{"num_key_value_heads": 1, "hidden_act": "swiglu", "qk_norm": false, "tie_word_embeddings": true, "init_std_down": 0.0, "train_tokens": 108200000, "max_steps": 3303}
Each number is 128 + 24 x the weight over its row's rms, rounded and kept within 0 to 255. Layers, rows and columns count from 0. Numbers have three digits each. The size before them is the row's rms in percent of the matrix's.

# layer 4 attention output (transposed), 64x64, rms 0.618, rows 38-63, columns 0-63
090:153126098151114112086168102157118124127142139187135149122121103154147114094086104172105103164083127142110168113123142145136142126137120166105116161137114094104138088140144116116121120110086120
086:125101174134128103114105106154061156117113161091114158158117128136138122166098095135086070148107110118123140128142136115114099128170148104117131158126138122128135127152188130119126137142108154
106:158138143125167139134146111171153153141169096163145141065070122088126138104147140127086153118114142139110156133137160143101118137122100124107163125149126091137115087112104137137098147149135113
117:141151141112146172107089144172197139122139119135136084150125125130095093122170173112128082135187105160138122117149147117137107113143139133093161136114120126145127157139115157113145124128122111
098:135109109096120097117064098191112149122092116133118146132144125126138109129064149111122130110128109105127131096134095137131156104140100112164120112087112170091130135103092139115119151110152124
094:161094128111131100148123147073089131137115144112127143152158153152119141126120121121172113108089168126118100113099113120136143183106198128139106158123100143146128126168132136125136123150144173
090:124159095153123140137125049135148125143129150160142156179094159129142123127122132130093111152141137163114164109164139141168123110110114120148118140117089137141166130165161144166150122158144138
105:163123142165140114109170134153109125148144138171158131126112127144119160126201147147121146112102130140129147159125140165167135160194127121115106102175116153142120106106106155154124149142121118
115:132146148112107136151105091123142152138102128086132076119145160148182077121077100141131105131176125123116138129165088108104117113121149142176101158120127130113143139162138123111150125131094136
103:128129153122127158144146117100166099120144110161125103071123144130070169118157115139117115135157158118090102109143183123130115125099135111103143152110106116126106126123099136075135079137134158
104:110145147110112144101119162102095114101139121135124110116160130150151099144121126111202105111171137091142102162132118081103120094117135161122099158187153119121123164107143133108146116129113122
090:132087101114150110112147150088119149150117107093114138133123119112082092117153150060130149117155150129114103063131104154114144093133154131126173147154115125132127114166118095118135158111134115
105:144127124116138149170152095103094160104160094145134139123114164133156124154102154147131126169058103119128151134094117131125154117087134120143122112163144128150169119151173118127128181111129122
094:107136124128076114120129160142116145114100104116106123091123110148155197124143156172145092110189104122120143164149094096087120120151104167112119170120134105118119132106121132128128113124126119
108:138144057145141136095127130127130097142113139126120166090128104150119108129154113163115189132107113138107132099147125177123129156139100143078093145077140118117144104109092124133117154107125117
099:176143146140128146149113127158165143101108162137161111126145150109181112138137064158121124149113143124136137173184109145128134114116134118100118117125138145165143132153108108150176169146128106
100:111096155150138122075141145107110075139103143120115154125136114121099162162158103122094126128099127137122161122083174137117141181189134104137098094106144126134115105101148111119123125139106126
116:101140129122113124133059102149099112120104113118093128186121167143095084182133133128104116110167111102120136104135110136144145131124139079121146150089146133117142137134106165092141153120145131
092:114152123127143128175098093106107100147158067110101133137122158107106109164158119106125142145090147095139120132136116131169109094120127075164141117161150155154147137130153128103159151141156137
102:125162131102132138103111123133098093141139113133089141114102162158138117125150101135123127119160124118127178137170165147116103093127085135156089160162121152100172157113089136120154179131123127
112:125120148109126161112134107096102159087141135183143135132110132123137137157148142107124129119146139089122126147158104104114165125106136131086106117168148107094104097116139183114115187099168109
096:113150153138086136083105118143084153125137108131093160108129122129153121148120139115110109132130097083127146139119063131137085138161139135086119179102154123100110109096154145122143161115097119
076:160109134135163139124104148102087142141113125115099141097123177145111167140140173146150110112133138150091131147133123143076150117130152134118150144119143135105126137136051075111105120089124126
108:163139128116127105143100126154085152165126131115086159141157142130151154104094161177159129159053147102134134133123113115161131133150139128122150146131101142085126161130082138132118121120136158
096:102136132117142090120126151182106087130123112101098145148124085123143081150124085170119137107085109096133155127138147123126109118139061107134103119122146120167141138131159118143129152164099125
089:132185146138178157116123124140134109141142125127151133093103101091160128127169123141091148121157102136121129177165156146106064114168114126109159123134152105130137139120132090145115125097100122
# layer 4 attention value, 64x64, rms 0.172, rows 39-63, columns 0-63
082:117101102151142126095142138126161131102134144107114147077097094083129124113145171174148139121090082114102149095173135136118168153114075131133130107126138123145120126123132116154122171123161136
105:076148126141149118181114122125132128150137118112123123142131138146111112157122119138164175154083161148165106132104113121118113114117080132166087097105129133131095121076104140075154131141112109
121:150156146141138156151147172099104138142171136137116115134081153121149111152140129150169147124098171143110134107100141135121128172103149150088106130102134112073109117121156169152125119129176137
093:149129143141150110108139113109170157151178149150173118134105071131147141089107159114118096152107092154142152137105105100128167093143110140103129159125103088156156142132132120116156121135152151
089:135134115103094100137109137134148131111093114117156146090127143150079142135133112134105152091167128121101174121174150140145138117120100128086159131153119150144135166151113076183112115157136150
084:147135144083151119164099142146146092113187151147139127104132098100131138134138115161084106134090117162112140151129162107121099097149101131151149110096138158105115103116125131182121103089120115
102:139139111147150111119128151101085119148097122143095117099108136140115101108085122147107176102139124090125116143073178156140126126118114134147098101127123156117152125062106107114132077124118140
104:132127134146147149107158092140166105108137169106173115151085138124124143115213133157093114166115132121123154116160106083134127131146137128096155124102118126118150126122141127162144161159146130
103:146141140154101100160100103098139125135116131084117142099141169150116137196151085124161133113114155130114107175142129141124097150149141123102098126104087150145088106143119168125141120151123101
108:150092098163081150074156118151072135117108129136114116135099144135144107137121119093130138132142115121109150116124116103125151166136187097123157100116108131110115137136158076126128142178151121
087:156161132115130102147088105102098155098108103126132083091125143132129147133144134139154154144120130164120116112104115109095176098107123098130122155163148086083149159155101145146135148111149174
103:095138128114154121116118143153145145157106111143128144150122131075091120120097127111140129124144135125139122092142132071148129132180124146154173109140152194164143147118116122138102181114089112
103:137056155123112123120177115143133118143146158126108102144135172113144124161128165102141105126107104121106122157157089155149134150108147141122126096146090099097134154113160128115104086153093135
109:148145131108126128145127157145132128098128145155137102124189127133159169154145170117108100136153143133126083137109146128116093081137101154141110148165099126129067156114089153095111107135111144
101:118148131089145122093164098157123140114129137150148153147141146141136167096122141151140128178134124122114129100125170130180141128172121112111125138096143166115111130076144184157097100156140118
098:116123114145127127106111134113136134126085137090089152109158108112145116100102142128155132117142111114114093133128162209081106114104089100105115171143142146164142113140099102089131100122125133
114:169126151159151133118156149101156121165156140164156132104095068122150140136113108106145093160107147083123142093166123164100127100121105123130131126158132102113108121144139124174132162124156141
084:151176130136182146124109137132156125115103106163138157092109102125091106143063089105148095139127090126130132110114116116144116088129145100143146132130174153137139088119131137154108162124137100
107:147134145149146123073146133140162130120131142146135099113120119134137139147140156117112110175086112140116111139093086088071105110114140105114150088101115163129084098101137094113092090126130137
114:125114110121112095095152100118069113159166118144120109109093120118105074133114101116142132148092161100127108125098140130136170095190128110144134110141127120138105170109118109109144144163105117
101:126075108144146159130168133138142103097166129167123090115099114090158113143132155108139148126107113120143154145148133179120169107133120162158140110178109109150114149102115115108118160163154128
080:123144177155095103088114142096152129142112130120119119137146158153148137164098121120141163171138122123133108108152085127107166145127112163069114103165098173114131153152124113146105116115128161
106:137146136114145128094123154125193131107140096130168123147146116145112115133117155106068119113137076124130157134139126132174185121117102174115118086154095134157117151121147107146116122100143131
101:122136108153149169108161169151147153139088131135115154124137082109166163111108168138133086135141099136123130100135113107120103136088116088166129118117159088136086123107144096100096138128141112
084:097136126173135158123140135121110095090119133158088131143142145135136126155131150149151146187107085126126107114075098147103137143121121131126091105089147131107084097106111179108112102128125109
# layer 4 MLP gate, 192x64, rms 0.326, rows 0-16, columns 0-63
111:117123137179123149148143108108107103160143131118157160141126132129138149169078128137140154138126079164148083099129138147135114162128105143110125103105110138108155154097140076122141080135111174
034:104148101160113124061136123178168132081085115102108115165142113169139117127130120144105078134148114133141151147130129129139097169152121100130113132087139111117149157116140116125123137118159091
075:142128096136096122108154152150064088154099135081140156160096107129104113162092141169154128162121157110109107135138153110153127136114126110127130102120114197114129155110132133131144153142127136
097:100118183093097152120101151135093129105130147116123116123123094101098129134129118104123132082168098126142146075132159116161135169141125129104114108143131130133122128166164191138141110117153095
039:141150155088125102148134112122154129136195112166127119166096132108148142126165158112105100129122153160096138144134100105145153126109137099078151169130139125143153137117189124127125164123127155
108:149136155130112145123113122117168141094145148143111131119122138119165115162109133125097152143075112137141108151128155131095100142136054142162079154103154101105102082142120122109108153092142121
047:122099120126110161129127118108121145117108123144124135160149165166181168164084107110097099147090143138098184143137131134164148136138104139102107099123115126126167120149177114133151146143147097
105:155097112136144115178120100148130162146090135066129129119118139164137148138139104158107180134068139141111132133153140122138135141133093072123169144162125139132136102131106110125129141121152167
100:093108100144144141165179145078102130134136140099127148110134099106153138157101166168174172140140094149117115114112105137129152153131118139182127136112123149130080147104106126141120140156109111
105:147156118093101113148109125126136135111106142152120140160113127096167159114110129104193145132116125124142119144136150135114167141068123116138131117136088066089109171133101137162094115100129132
073:119114169142125107132107136112155100145164128166121139086136161167120120116131115146131194142136119131170157102103143137153128132153107130120090180105126144095128103159117143141171152131079133
071:154154076176095149129098151135105112139140136136136118105135124198141115180097147143077126119163123136112139085147141134109151155115126126127138129134139145105129122131125154151158116074161121
105:095130124145171111155127162124129133085119132134147120114158090110127104160126119160126136094073148129157155137071159123079145153165151147130116117140106122156154138151100154165115142108135105
096:108134121114096125123136151116118087127119134098129137116097091189139125124105114142072177105138118147092130096135141151176133096139151103173128137136167138122153128088132101152143133138082115
107:113135131148140138149161117131137080157178143144130112098118106161145154080108125103118158137109140133095130126144157149124120088127088090148122137191139109106164140105138164147135110167098139
095:107091150155123101107120129072090129141096109127117149142139143114125170119109117149138155190115072157172164120120144095099167142142107150163099103099141133108140131144133140132122142122112133
023:166115149145132110121126091156137151143094162134162141098132113140179132124107191118155142145152122096094083141096130151132167122160108143135117128165164109105112140150135120160128145133100162
# layer 4 MLP up, 192x64, rms 0.31, rows 0-15, columns 0-63
162:107142156125172132117127126091142126128097162122129106113093094152080107144140072106083137126121144157148124099096158129124138104146150139129110145126142096145115182131143151110135085167092137
037:157124106095137134204119115099116116166139121099125144131118111101143121175141126118104199104111103091117117121147109084111173095129162133149142118102111131122110151146118119137101113126104129
070:136127117163137103122182142092076127139139109122138147132120140140135115179117140161132108155109205098128114132142134122115097121105158101135142116148105149120145139083140125105172160118107165
087:101086114131140112150161173122131108133101126097162125152142145108095083142117072144117116069106171144119111114128104147152095147131149121132097121135160136133167105130137098096170124129126143
039:109106104147143172122119166131120141127085133102135130128130148129090137138097129154106127103156127092182120103120146155122098140164115145156129098155142148120057125144090149156126127136147076
100:124112153130068124124139130126181143124111102146092076160162117142152166119133145162100118117119136140122128137162110139140164104124161126092096099097111108098092137102169138131125127087148121
046:117179117111132100138139141122149073162092115119123126084117121110137126087140133144146145121182149108169076119121146124131083149127108108138172140159122125118115127143091155130104100136145171
097:128126112145128098150159126129144152111187138136111109163125158163116090129132166131091115111103149146098135138120096110115132094097156127131079138131104145095085126172147121102150174141153105
096:118131136155092147118134115097127129146167113142098079143066087132160136125102086179124131125157123099108113153120136147126152095161135115117100120122149130123147111140102090186127130114121096
100:096150121103140134089126112114141122172171116141103142104146123139116142097086178099089157115148131157122106094161130163178107131121111140099118116131149140157129140161167169158133134101128134
100:134159090134133124086146119126094163159105132100176142145155108102152118124109151132140094141139128146131119131142148108080104117109140142097162109154109114169131142094121069140120129128190142
076:131131071163099142115112146156102109136125129110164115121137150188129127159102116120079127128168126136103123074148139128117150143122134120110130126129112152096141121126103156161180105069135130
135:112119098146154184097115119118144171164144168089120136127150154145137176096085165116143119119139140150107102114164112125147098152078134112147125138148146126143151136156153120090127150144103139
104:159072141106158112140150135127141166124095069098112129138168134072105145137115154107093157122103145135124138129127124131110137119081118092104109134133134092144098114177108139128102116125124093
087:143155131156106111126143159143176115097153120142155150109140083120152124092152135144092124115146145134149150114148111122172118160151111173136157127110139141100114095114150132103146154056103103
097:118086098138113138133127130118174167130127162090123122137109092157158086149162154127127143111170182142119061116148145143155121118090137125139146132108104129120135108119140076141112158125135116
# layer 4 MLP down (transposed), 192x64, rms 0.243, rows 0-15, columns 0-63
116:098077094128122113111135137098149144148137133073100159127116147146105112137115128121108136136159168150112100137096113120098131097103110148141110113165108156126103138065123110158112084132152166
039:131177139172088113135127118156134133089144097127119121121115120148154154148087133135153119110107079131123116199105095132152136151120125127135125146101134094130134146156148096139113170084168135
084:148125163105158170097118151124116133135136111151109155137108111138111108145167119117107105166109147057109131132111132128086082081095110173144154110105121109124110091145100131109107150117131123
096:126170158114146164086077139132128151126122125127091114182133118128143151136095171068115117156180107142119118136118145092137155104138131138147121138130113128123115135080126177150108134113146119
045:113138146099134169165162128174081132151076125086115111103124108142153156134095089123118151133120118100140109137118131122160115114127090140123104073146120098139148088144120160140133096098122112
108:131140131140142174098158144088127153162137132111144143099110103140114151159141155120141131158087119109140124105110131153148143140071148115086101111158118099116186105107092154137099149104095131
051:092121148111119110144126125110120103170123095126127121157121144154130150130136104127117122109127101140167099060133114081094097143138060126146093138163167165161121168114121115126143113134125142
106:132075091149162099161148111132110116140109124100122151130074091098139136079144089131088139110129145160147095128121138162138164122135159123097117117137105158144179129145134118103126153134141149
113:109110118099188152169185099106138119143113145085100133092147153167120139147109129117152151119131087167155128140157127112111123155154106144172134139128122123128112149100082127132101128157127125
102:124142111128155129117115142090136130174139151112095129151141147117102136131108147139135097134178135148066145149135163153114130124111118115113087101115169153132169131095121116178186139133125163
089:133148140107085137133107116145115085084131153179143147139129150122123129116141103144104097133107132166128127156155109135165160145132123104126090173133136127100122066124182174127105134129123096
081:163117202080114147123161113084134103141162137143143161099156146132135112125168144088123107118113130125127147149124121095126073137130128090125105117141155106161139121100110144119143129150117087
143:113119099091191155128144136098151150147117129134091110090147132119176101145155121124154102108135123125118110128154144174151093152126107085116098116089141123142176123133118112141136108096099159
107:165126137110088126154124110141130106130096122126111131120139093113093142116148126105123097145155108147148112096130153097085146151101130092118144181176125133122129100199147142099153098096125143
102:103144125136146149109095108114134143088107125146100106109110101145108150120112163180099104162120140106095148127142148125167085120136127154109145163115160115133107143131129076138136084103089173
101:112109170125101142156150171080093111144119156128102104109147120112149140101121100107142109114120175131179116155099142147162119133135111143141111110153128075164162151123138100108138110139086114